From a checkpoint of a small transformer trained on Wikipedia.
Training: a variant of Adam for these matrices, 986M tokens, 7521 steps.
Each number is 128 + 32 x the weight over its row's rms, rounded and kept within 0 to 255. Layers, rows and columns count from 0. The size above them is the row's rms in percent of the matrix's.

# layer 4 MLP gate, 3072x768, rms 0.0351, rows 1797-1813, columns 384-447
size [102 105 109  99  99  96 101 104 102  97  97 106  98  97  95  97 101]
[[121 149 130  87 195  98 117 148 185 113 144 143 142  97 117 138 162 147 100  47 139 152 118  93 141 114 151 127 151 187 119 138 126 141 159 180  85 129 149 139 129 177 151 100 121 140 142  72 187 175 106 132  75 173 171  99 151 163  81  96  68  44  70 124]
 [ 55 142 118  82 126 107 118 125 180 149 146 152 174 101  72 142 154 184 150  96 115 195 151  91  76 107  92 105 116  64  82 131 134  74 152 170  33 178 142 133 112 122 128 152 103 150 165 119 155 144 107 157 138 158 114 106 142 128 138 152 124 117 153  88]
 [135 122 119 134  35 160 164 178 160 151  91 174 119 147 149 135  95 142 155  91 145 174 181  78 184 127 130 137  88 106 138 172 105  55 149 117 182 103  96 141  86 122 122 142 114 178 114 152 148 167 136  88 150 143 160 140 142 149 182 157 115 135 130 128]
 [159  56 143 155  95 182 175 113 142 188 205 116 111 127 112 144 147 117 126 213 175  78 111 151 148 123 152 129 119  57 121  97 171 174 189 130 104 136  93 101 199 118 145  94 109 107 120 145 140 135 132 135 134  96  99 194 119 105 129 167 109 124 100 153]
 [110 123  97 128 152 100 168 135 124 104 158 124  82 114 214  54  97  95  90 115 149  72 132  82 188  90 115 138 146 188 131 126 154  73 125 155 166 169  65 141  99 144  82 151 128  98 127 107  86 166 184 196 151 144 142 139 125 118 122 110  89 152 161 148]
 [170 156  95 141  93 117 182 103 170 110  99  83 153 126  76 173 127 111 134 115 125  66 125 109  61 190  93  72  67  90 155 103 137  83 155  98  88  85 115 159  87 156 150 125 103 118  86 131 151 172 174 109  89  60 188 109 149 109 147 123 115  93 105 167]
 [184 141 191  91 139 118 140 128 153  73 186  72 166 103  84 127 122 110 173 137  77 144 163 163 117 102 158  71 124 117 128 124 181 180 147  69  62 185 121  76 134 141 115 145 132  74 147 180 172 145  82 162 166 148 113 126 138 122 147  86 125 206 126 120]
 [ 82 104 167 105 162  78  93 150  89 124 100 154 103 165 161 196 114 168 135 139 163 159 179 110 152 206 122 116 145 127 131 134 151 110 121 136  82  85  90  96  84 138 147 101 166 154 129 155 111 140 131 124 139 167 108 118 116  99 190 110 168 147 161 133]
 [205  85  91 118  94  93 165  79 104 141  93  79 105 152 150 113 139 138 172 219 137 125 110 155  45 107 108 136 112 114 102 176 145 105 149 151 170 183 171  83 153 167  66 105  82 132 147 105 116 123  86 132 115 108 148 119  77  81 127 159  92  61  67 117]
 [132 118 163 155 164 111 114 128 219 145 150 108 114  99 113  83 169 115 111 109 117 155 119 115 125 149 172 139 100 107 123 118 150 128 139 113  90 117 119 184 154 131 127 106 138 188 113 138  93 141 178 123 148 106 154 129 117 171  88 145 133 127 150 114]
 [182  99 127 142 147 112 103  99 180 106 131 138 164 153 131  99 156  86 116 121  96 133 145 101 132 169 164 138  91 127 168 143 167 108 106 158 181  90 110 116 182  76  86  82 143  95 164  65 134  92 137 151 136  88 134 115 118  91 174 125  84 131 130 105]
 [137 157 180 160 101 114 123 112  88 105 136 135  60 161 103 147  63  86 106 166 159 142 144 129 171 100 145 144 106  88  90 183 112 134 169  88 150 141  87 153  97  97 166 158 148 123 174 146 121 143 162  86  83 191 170 128 134 141 151 122 114 120 106 128]
 [159 131 142 166 148  91 123  69 150 180 117 132  90 162 143 192 120 101 114  84 107 134 154 102 178  79 153  93  76 153 189 130  85 141  94  85 111 139 122  96 102  98 182 118 115 145 114 189 161 140 186 124  85 117 143  93 171 144 136 101 123 188  87 146]
 [137 119 104 148 110 119 136 141 161 180 124 139  74 121 105 196 183 134 114 117 127 172 180 101 125 153 100 150 162 105 140 119 111 152  92 114 122 166 131 127 156 176  87 126 114 122  77 103 110 134  88  94 113 119  79 126 154 135 178 145 135 140 118 106]
 [160  94 110 181 111 101  94  89 148 157 146 105 133 121 151  80 119 102 152 101 127  51 142 108  91 126 133 141  67 119  55 167 142  93 144 138 187 143  96 153 154 137 129  71 152 138 109  99 110 106 108 112 137  92  96 135 136 144 146 102 146 186  38 100]
 [158 155 121 119 174  77 168 159 179 111 141  85  92  85 118 139 134 123 179 116  91 192 181  40 105 117 113 145  83 135 148 162 187 120 155 127 214 134 122 147 120 180  67 120 119  72  85 141 145 141 101  59 146  69  81 125  74 142 137 103 145 128 126  89]
 [123 139 116 128 127 124 142 113  89 167 106 100  66 132 120 126  87 118 139 158 105 165 122 105 107 114 148 125 111 161 131 120 139 133 122  96 121 132  93 112 156 184 136 151  84 198  86  85 121 181 111  95  39 171  77  98 137 142 126 174 125 104 173 143]]
# layer 4 MLP up, 3072x768, rms 0.0351, rows 1797-1812, columns 384-447
size [ 98  99 101  97 100  94  98 102 103  96  98 100  99 100  97  96]
[[179 122 139 142 137 101 102 198 162 136 121 141 210 103  95 137 114 142 111 160 135 144 100 114  98 125 132 118 170  95  94 124  93 138  72 158  73 126 137 152 145 144  81 146 132 132 133 127 109 151  47  93 125 101 125 134  94 149  18 172 122 125 112 161]
 [162 159  98 137 106  86 166 107  95 115 128 147  78  78 132 119  98 149  82 122 206  88 104 145 126  83 174 116 179 173 127 146 108 155 114 111 122  57 137 127 145 150 114 182 195  99  97 119 121 138 173 153 138 150 147  69 102 110 116 139 138 104 108  86]
 [ 88 146 137 157  92 122 181 146 157 138  55  81 159 136 140 152 145 136  87 142 203 154 174 124 168 104 151 103 111 126 152 138 138 135  87 131 168 163 120 131 166 166 130 201  90 173 175 149 121  86 184 132  85 130 132 174 168 149 119 126 122 110 196 112]
 [109  41 104  87 138 152 139 155  99 186 195 161 140  71 119 166 142 177 147 125 135 117 132 133 102 179  89 156  99  57 168 113 156 125 131  96  89 144  70 114 128 114 125 171 127 150 108 180 127  95  88  94  73  94 182 153 102 153 131  99  98 179 115 175]
 [137 186  84 142 103 115 112 142 125 163  98 104 116 144 110 131 123  91 137 123 157 141  93  80 117 188 120  81  91 132 144  62 126 115 115 166 111  79 101 119 104 141 178 158 110 121 147 149  82 157 117 151 156 140 148 119 119 117 144  98 140 133 204 125]
 [167  88  69 117 154 125 134  91  90 153  99 135  97 153 109 122 131 122 128 136 132 115 117 131 110 132 119  94 148 103 165 138 135 185 118  97 118 117 142 116 107 106 124 104 135 136 107 109 129 139  90 122 112  93  85 132  88 127  93 167 110 135 131 112]
 [184 153 143 199 179 164 138 110 180 129 121 132 135 176 103 108 135 125 104 134 132 169 133 148 159 121 118  54  96 147 102 136 166  71 141 151 158 122  87  90 118 134 132 123  99 178  91 110 140  91 104 119  84 139 155 132 159 114  73 126 131 177 111  99]
 [150 188 101 122  44  80 155 125  97 182 185 103  69 183 100 134  79 122 118 128 113 124 242  78 154 116 122  61 131 111 177 137 150 144 147 118 110 156 134  95 121  93  57  97  98 133 162 176 169 173 136 169 134 102 108 109 123 118 176 140 184 167 131 154]
 [149  93 140  56  81 139 117 142 164 141  97 136  65 138 139 129 151 103 123 180 118 141 156  74 131 147 135 165 140 123 140 103 105 152 131 103 171 166  99 158 123  89  90 178 167 103  42 115 119 136 130 121 134 124 116  84  96 102 160 102 183 120 157 136]
 [101 161 162  91  92 130 129 125 117 164 105 110 227 114 185 153 130 187 119  90  94 109  99  99 146 142 158 117 149 117 111 104 157 125 103 137  86 129 139  85 105 187 118 119 108 126  57 161 120 104 158 130 151 135 106 118  86 124 144 122  92 181 126 146]
 [109 139 163 161 132 169 114 124 128 115 114 137 115 114 164 163 133  77 108  91 142  84 144  94 137 129 100  99 110  91 206  90 161 129 171 136 138 208 100 153 158 169 123 144 155 110  84 146 143 164  93 143 133 156 123 144  77 114 107 197 141 143 130 140]
 [117 121 185 145 169  74  65  97  69 111 136 163 192  92 126 167 143 138 182  82  82 138 175  80 104 166 112 134 171  98 163 101  96 124 130 124 125 128 131 136 184 139 103 141 105  60 129 117 180  85 100 145 198 113 149 162 125 137  95 190 139 166 108 144]
 [104 127  96 118 149 136 200 123 154 113 124  70 101 142 171 102  83 135 113 149 140 130 141 110 148 148 160 145 129 140  77 119 152 150 121 160 112 105  98 192  50 150 114 162 147 153  83 139 148 146 124  70 108 152  91 122 197 173 114 106 161 154  72 141]
 [128 183 167 168  48  90 121 147  95 157 153 115 152 122 208 103 106  69 131  83 133 152 114 176 163  83 180 102 119 125  96 192 149  74 141 128 111  84 158 128 165 138  96 104  84 145 152  98 115 161  72 168 140 167 178  86 117 112 106 134  71  93 177 159]
 [141  71 140 100  94 146 116 127 170 167 147 112 114  83 179 141 153  86  57  88  96  86 143  93 120 175 183  90 115 126 116 122 195 112 139 115 137 130 106 110 114 147 161 141 152  96 131  97 167 141 100 125  78 165  93 185 153 132  52 133 142 155  90 129]
 [112 110 132 150 118 117 103 123  58 177 204 184 180 114 113 134  86 135  81 166 107  73  89 130 151 144 142 123 103   4 130 111  81  90 117 138  66 143 152 118 232 164 136 140 146 165 134 138 119 179 122 123 126 109 142 103 158  89 123 117 121 136 130 133]]
# layer 4 MLP down (transposed), 3072x768, rms 0.0351, rows 1797-1812, columns 384-447
size [ 99  96  99  96 102  96  99 103 103  98  99  99 100 100  96  97]
[[123 201 122 124 122  95  97 142 155 144 152  72 110 158 140 208 135 139 106 173  91 143 126 144 106  61 153 155 184 124 145  93 170  94 128 118 143 143  70 100 160 127 103 103  86 173 181 165 170 159 169 139 118  85 126  73 133 170 128 106 130 173 129 118]
 [123 126 129 121  91 100 133 110 118 138 140 155 146 102 150 130 182 139 123 162 178 140 109 118 147  56 149 110  86  93 146  86 148 146 124  89  70  95 130 119 129 153 124  80 107 119  80  86 166 115 143 178 168 119 161 177 103 177  93 148 223 143 145 102]
 [139 103 118 150  81 132 117 115 146 119 180 142 104 130 156 153 143 124 140 121 148 105 146 117 128  85 191 168 137  82 106  57 126 123 142  53 200 131 155 104 134 130 116 116 113 207 118 140 135 137 149 185 133 146 132 155 162 126 100 151 139 154 184  66]
 [155 135 105 115 145 154 122 138 149 127 127  99 175 112 112 119 169 127 200 179 135 115 106  99 127 158  94 141  63 125 135 121  99 119 137 104 159 125  65 110 125  84 135 156 131  77 118 107 148 115 117 140 189 111 142 149 124 116 201  77 122 161 164 129]
 [143 123 134 104 125 141 190 124  70  82 132 118  95 152 128 133 126 141 125 125 182 112 103 143 194 106 109 158 188 126 107 133 122 146 100 100  99 123 104 138 127 148  80 108 149 134 106 108 113 184 142  77 127 115  97  95 169 186 133  54 101 178 198 115]
 [172 141 189  83 126 117 151 136 105 150 146  85 101 182 171  93 122 117 102  81 112 163 110 154 124 135 145 103 100 104 173 110  67 163 107 110 131 164  29  91 166 125 136 144 112 132 101 165  97  84 128 132 110 108 176 178 140 141  81 190 148 168  79  77]
 [109 165 131 154 118 151 105 123 183 131 101 111 197 156  89  94 196 151  82 129 141  96 134 131 117  94 113 166  51 110 112 122 147 119 100 133 117 132 119 122 128 127 160 189 154  85  80 163 109 130 125 154 110 117 136  79 114  94 149  95 155 152 180  87]
 [ 92 166 154 123 113 124  91 117 138 115 125 115 141 135 125  58 134 160 117 125  98 100 160 131 147 138 132 142 153 112 146 106 103  92  89 127  94 121 190 145 100 161 128 148  95  70 137 130 150 158 158 111 162  60 149 156 102  94  97 104 142 173  86  96]
 [ 88 166 198 140 162  57 124 142 148 137 122 122 125 102 150 133 124 143 138 155 130 105 129  92 151  63 168 109 205 142 162 126  80 116  87  66 142 108 109 131 139 122 163 124 116  95 131 128 162 138 171 109 125 114 151 159 168 131  86  71 172 126 142 174]
 [127 115 177 126 154  67 136 139  67  78 138 147  79 139 128 117 107 101 130 116 173 144 141 134 152 153 101  81  93 168 115 114  84  79  81 157  71 151 166 118 159 128 135 153 151  79 193 125 121 194 123  46 144 105  83 105  93 167 174 115 136 107 173 116]
 [101 151 141 123 103 125 166 108 195 180 104 115 150 133 112 154  97 115 186 191 132  38 152 128 169 131 144 160 194  83 156  92 124  90 197 132 166 132 136 122 139 125 155 119 140  82 150  91 119 136  86 163 134  39 161 128 119 127 160 169  80 110 129 126]
 [ 95 136 106 112 117 110 112 172 109 134 140 151 131 162 109 137 112  94 117 117 122  82 170 188 149  95 161 114  75 116  75 102  79 118 115 110 130 152  99 134 148  94 120 121 140 126 123 165  82 139 108 146  77 113 135 176 111 128 123 101 164 139 151 134]
 [143 135 114 166 145 122 146 116 173  97 112 113 160 118 135 155 162  62 120 112 133 104 100 146  87 125 144  99 198 139 129 148  97 120 144 121 119 154 147 120 118 193 117 177  21 140 142 157  98 131  70 128 125 145 172 145 151 168 108 173 202  94 154 118]
 [126 150 125  97  91 118  64 158 148 202 134 173 190 163  96 118 128 144 121 124  76 124 172 145 130  63 108 145  83  90 122 116 139  93 157 100 164 118  83 154 152 129  61  71  84 127 132 136 108 203 157 151 146 172 125 191 118 154  85 139  65 120 107  95]
 [119 132 120 144 136 167 123  93 120 185 104 121 139  81 111 160  63 171 132 188 153 156 131 154 167 117 141 133 136 145 154  68 120 110  84 132 102 147 130 156 163  90  98  93 169  89 104 174 169 136  81 148  49 110 112 109 143 115 126 135 120  75  85 130]
 [ 67 159 111 106 152 111 168  89 127 130 141 147 115 116 112 125  94  92 179  97 141 166 122 130  76  95 186  98 111 115 160  53 116  97 119 186  91  98  95 106 107 104 145 161 139 132 139 112 103 165 174  94  94 188  86  83 104 142 164 186 147 113 105 166]]